Weights of a small GPT-style language model, trained from scratch on English Wikipedia.
Size: 14 layers, width 128, 2 heads of 64, vocabulary 16384, 7M parameters.
Architecture: LayerNorm before each block, biases, untied embeddings, capped logits.
Training: 160M tokens, 4883 steps.
Each number is 500 + 40 x the weight over its row's rms, rounded and kept within 0 to 999. Layers, rows and columns count from 0. Numbers have three digits each. The size before them is the row's rms in percent of the matrix's.

# layer 8 MLP up, 512x128, rms 0.156, rows 190-200, columns 0-127
102:573431541490550461502483516433554494421438546556526447444520485469433518481519497561511478502442508508487468417458450460500527550486424500550518522523491414435472558442492493486474449470504489473471548407435527499510451524499500577445548503484421492446526514459476475474479569484483487444485513466511459462588452507444525498506485450542524450486485435488546467475532524500475527473513
097:519560463482521475441480477454481508508549468469543533512498548453494562482470528489511491504581507527531502478565510441476450532548559534518478522458484551533400513437516522536531460492472509511501551551537548457587541550535477549546462519538559452539526433494524450502529515576521448436510512445481512524510446465513487542499537532571445571418485409475552455567523451496469479474478
107:487576474483517527513550435470545506491509496481489531508488485456668515550534606502517481494508561449495490508505490467539509516442439499443538531470539538495440520448423504485504469429541489496492496539476426455555491462472523560510456458467520402513594492452466465476498486448504466463509483477520439534423544539456492536529499508500464496449541494533475454496485464539453539526540
104:467471415472493494470485550496519506458490549468456549540455562522552509438450507539458512455502437544459506509506450497477522492484527470447470428415526506489540493496533517500473467472467516424516537491456490500468604513461459484474489447566368479483438474511481478528521488473489454448527557485493445443489525478555481463446481483504493369500441553507537536558462497564526499537489
118:433457529511492541469476513464500529507545529511500516461514640491524532495486482448452549469490512496454451439496535542486597566535512477517584489560555535488453508535479512518559596581533475476458493492470420501472519446487561506512515476544488511559573536475425513506510443503533464511543461570498540489479524483485449522524484525450485429507414530527577500495538465482513511530549
101:470516516589542488528503489536538552503501509496544498466479503521555561479449437492479565558526559490541521478545451506531524489519432570440502462480490502493504411460508466562471462426531535510482561526546530465452424408532546512479561532510478495520514459470518483484476503517460490464489517542503603473503517537418608502420546485484520552425462509469520461457486509443493544548521
091:464435423501500474520453570529482521505508521518563576488481433473501545539473441475485499506471504511471540523497535448473493534526506564459522515484474466481464479538567550507486411487469445560523535412438546562528492485499500440434449508491504485523532503510508497523559469472433487479526473538488503504550490457547528518511388602471490506463521606469449522507512431568508420469485
095:471514540548458516494442536455508519425515504472500481498425418550448465481487495488439495531489551449538528472481462451500493538492547568514472472449502482521421451542555526525547472478475477504525554575465490415449455516482419518445476488467470524509564567464558518481479487542478527469561477447433473501505513527431539452470506429594500404496486566464451527506478532478475527475534
092:552521564457575475532455475505505572565414565470462505504450555568573501423486473440470488473523496449529554508544558543513530495510506518474450537519434502427465515486474531549452542537489549551438502478534476495546566514552532510495450480524462538505514479530542533535485502511471504547514513536547495453524483528594431549501480535483506524557501615499497456491596532502481518478503
101:521474488501533464475481552547437440521444506477535496525499523486418503516495461572476497478562493493524504560528533426512499449504564521492473544531498545445519496502505449521515463509516458446526585520577472476517500521473446552561488444476532521537453465544533453563554477553568543492487489564422560546435509545442455572494543480484542441543505537539460544525467483586451506434532
092:471515494502465460485496490465479464489513557475519484483551554481529502442568492537435523468500552424461550483393558457513559446465489518472538503504477422512527556504440456468526503561453488444470485475536434516559470506485429483555415500571503508512520569434505392432551501476423494506509531469471455455538424509508419501489514490472468494511457523447492514504477504518513447508442
# layer 8 MLP down (transposed), 512x128, rms 0.0422, rows 190-200, columns 0-127
098:448521547451529507568466519480457495510544487557505584462505553474504507535529495492430467565505449527522531520465482534522448466452550477453465441489468608489531487518495395512513494490447468539476458449577515471465507544380516419553534486435508518499533515550452532515496466518499607482526485534537510503449524508519484487528481536450512477465482450512427540498538484518525551552435
104:465480491517540547603522512509493457511504507520445489502513464524503466492526369520504518535504537502435596484553467497531515466506513486537384556544499502494551432453488476453460527536498519545517482519476505488441401523504449535483486439424483545438461584536514526533554487420529495445539518468542492533501493497443565467507465487486555444509523510532463507515581527496534553506463
109:494547467521584380517509489507511540535468525482456471487497476407544478469538458492561514479516474573444496489482470466558478466565541591457573554450426488509529561444500494542466472461498553442487523513492540482448500509504542546495535458499447532453448543479457487529458378486529531493521524479528536552503538494478513584541549472467520548487484496475469518456462524560481546497466
089:514533538503520494524555444484531471592500501513517456509493407506446526505568501469495524522490500480529508401504504474584400484541500522525558504538499493487479465407540482508457581476561453555473483527502484487465405480509526532454512558491567519482547526421509490481476496480488556533514493492490515562505417499459511518565486451511447553482564438497502414503540445492457526425521
121:397465477546454496504486441509522484489449550469527530488478507488538421492540455469492500460483500502531497452537435502561608578530546561430487542514473456471473487537459509496526503477465546535495506543496532535423472593542506468463458459513483504461471511492535427488512480375521497515509453502468526506468487556524496489622522468549535473484521490545598498526508489474495527547555
112:431459517493435509516470441526612527513503527522456508506453524505502483561498447470450503452497541560455513526524485507521530465417542511510557554492445528464538440484476528523463481526488500615572518517419380536497554536538527510515497437518502461528516522497464536487502476512509491472513480491447487456537488564560403484472437414484557460510529484466493533500524572494545512526465
086:534489519445532548470557426483538439545467446548473483468577486515542506481536492482461491520537408579458531509512484544494505422467550511548514556493555490476537508396449429516563566526503504525519401564529517457431489514436458531486528520454450463457479453475516459507473545533460538464518512498520486465435522482524509526468514473531497578522477450550501509441465487552552549511521
109:571518474490563507517536473550491436520456487497536499512529540501535554528482502497574469513535453520484465481404448450449514437470457442414528539565433455452552526488454487562487557517540504500486499407517474476494544561527505443583485501538477453501461506518517476575440460491522502525416495504508523471514488422547517565511511517473516571549506411536531469468551477502491453541531
097:474444518535523473526545505438431518409500431493536559540495429501512505458490575533503533570449470491570491451465420475439596492542470457504391470551523411536522477470516567525508479479467511452502582508517526553468504493545482514468537528482529514504485566500563483547417526535529417506460453465485490523506549508521586541485525511477498493494514460520479518478462505494493518542522
108:506585455507541549517469469537526497472485518498531518512503492487498518511529444546503493495540548546446437481502460479540482475571466486457435519557448506541535488528517556475443429483460516517507582457548595432481493556459406540563530489460483533493471514477424495512518555535490511439448545488508439448470539527458480562496499523385554522474483590501516466454483530452526504449523
089:498487541488471427397594444496495432533470461510504524476487475446565486471527529441506481520538511520463542480493443455505534424506515551539432493524547603477508484465536483500489531427613545555513519475461538473459474529433469556536492500508454545485476467465448495494412466582483510550475539526529531495566560484470497503518505533574575463468509475514501496478494503499533501483443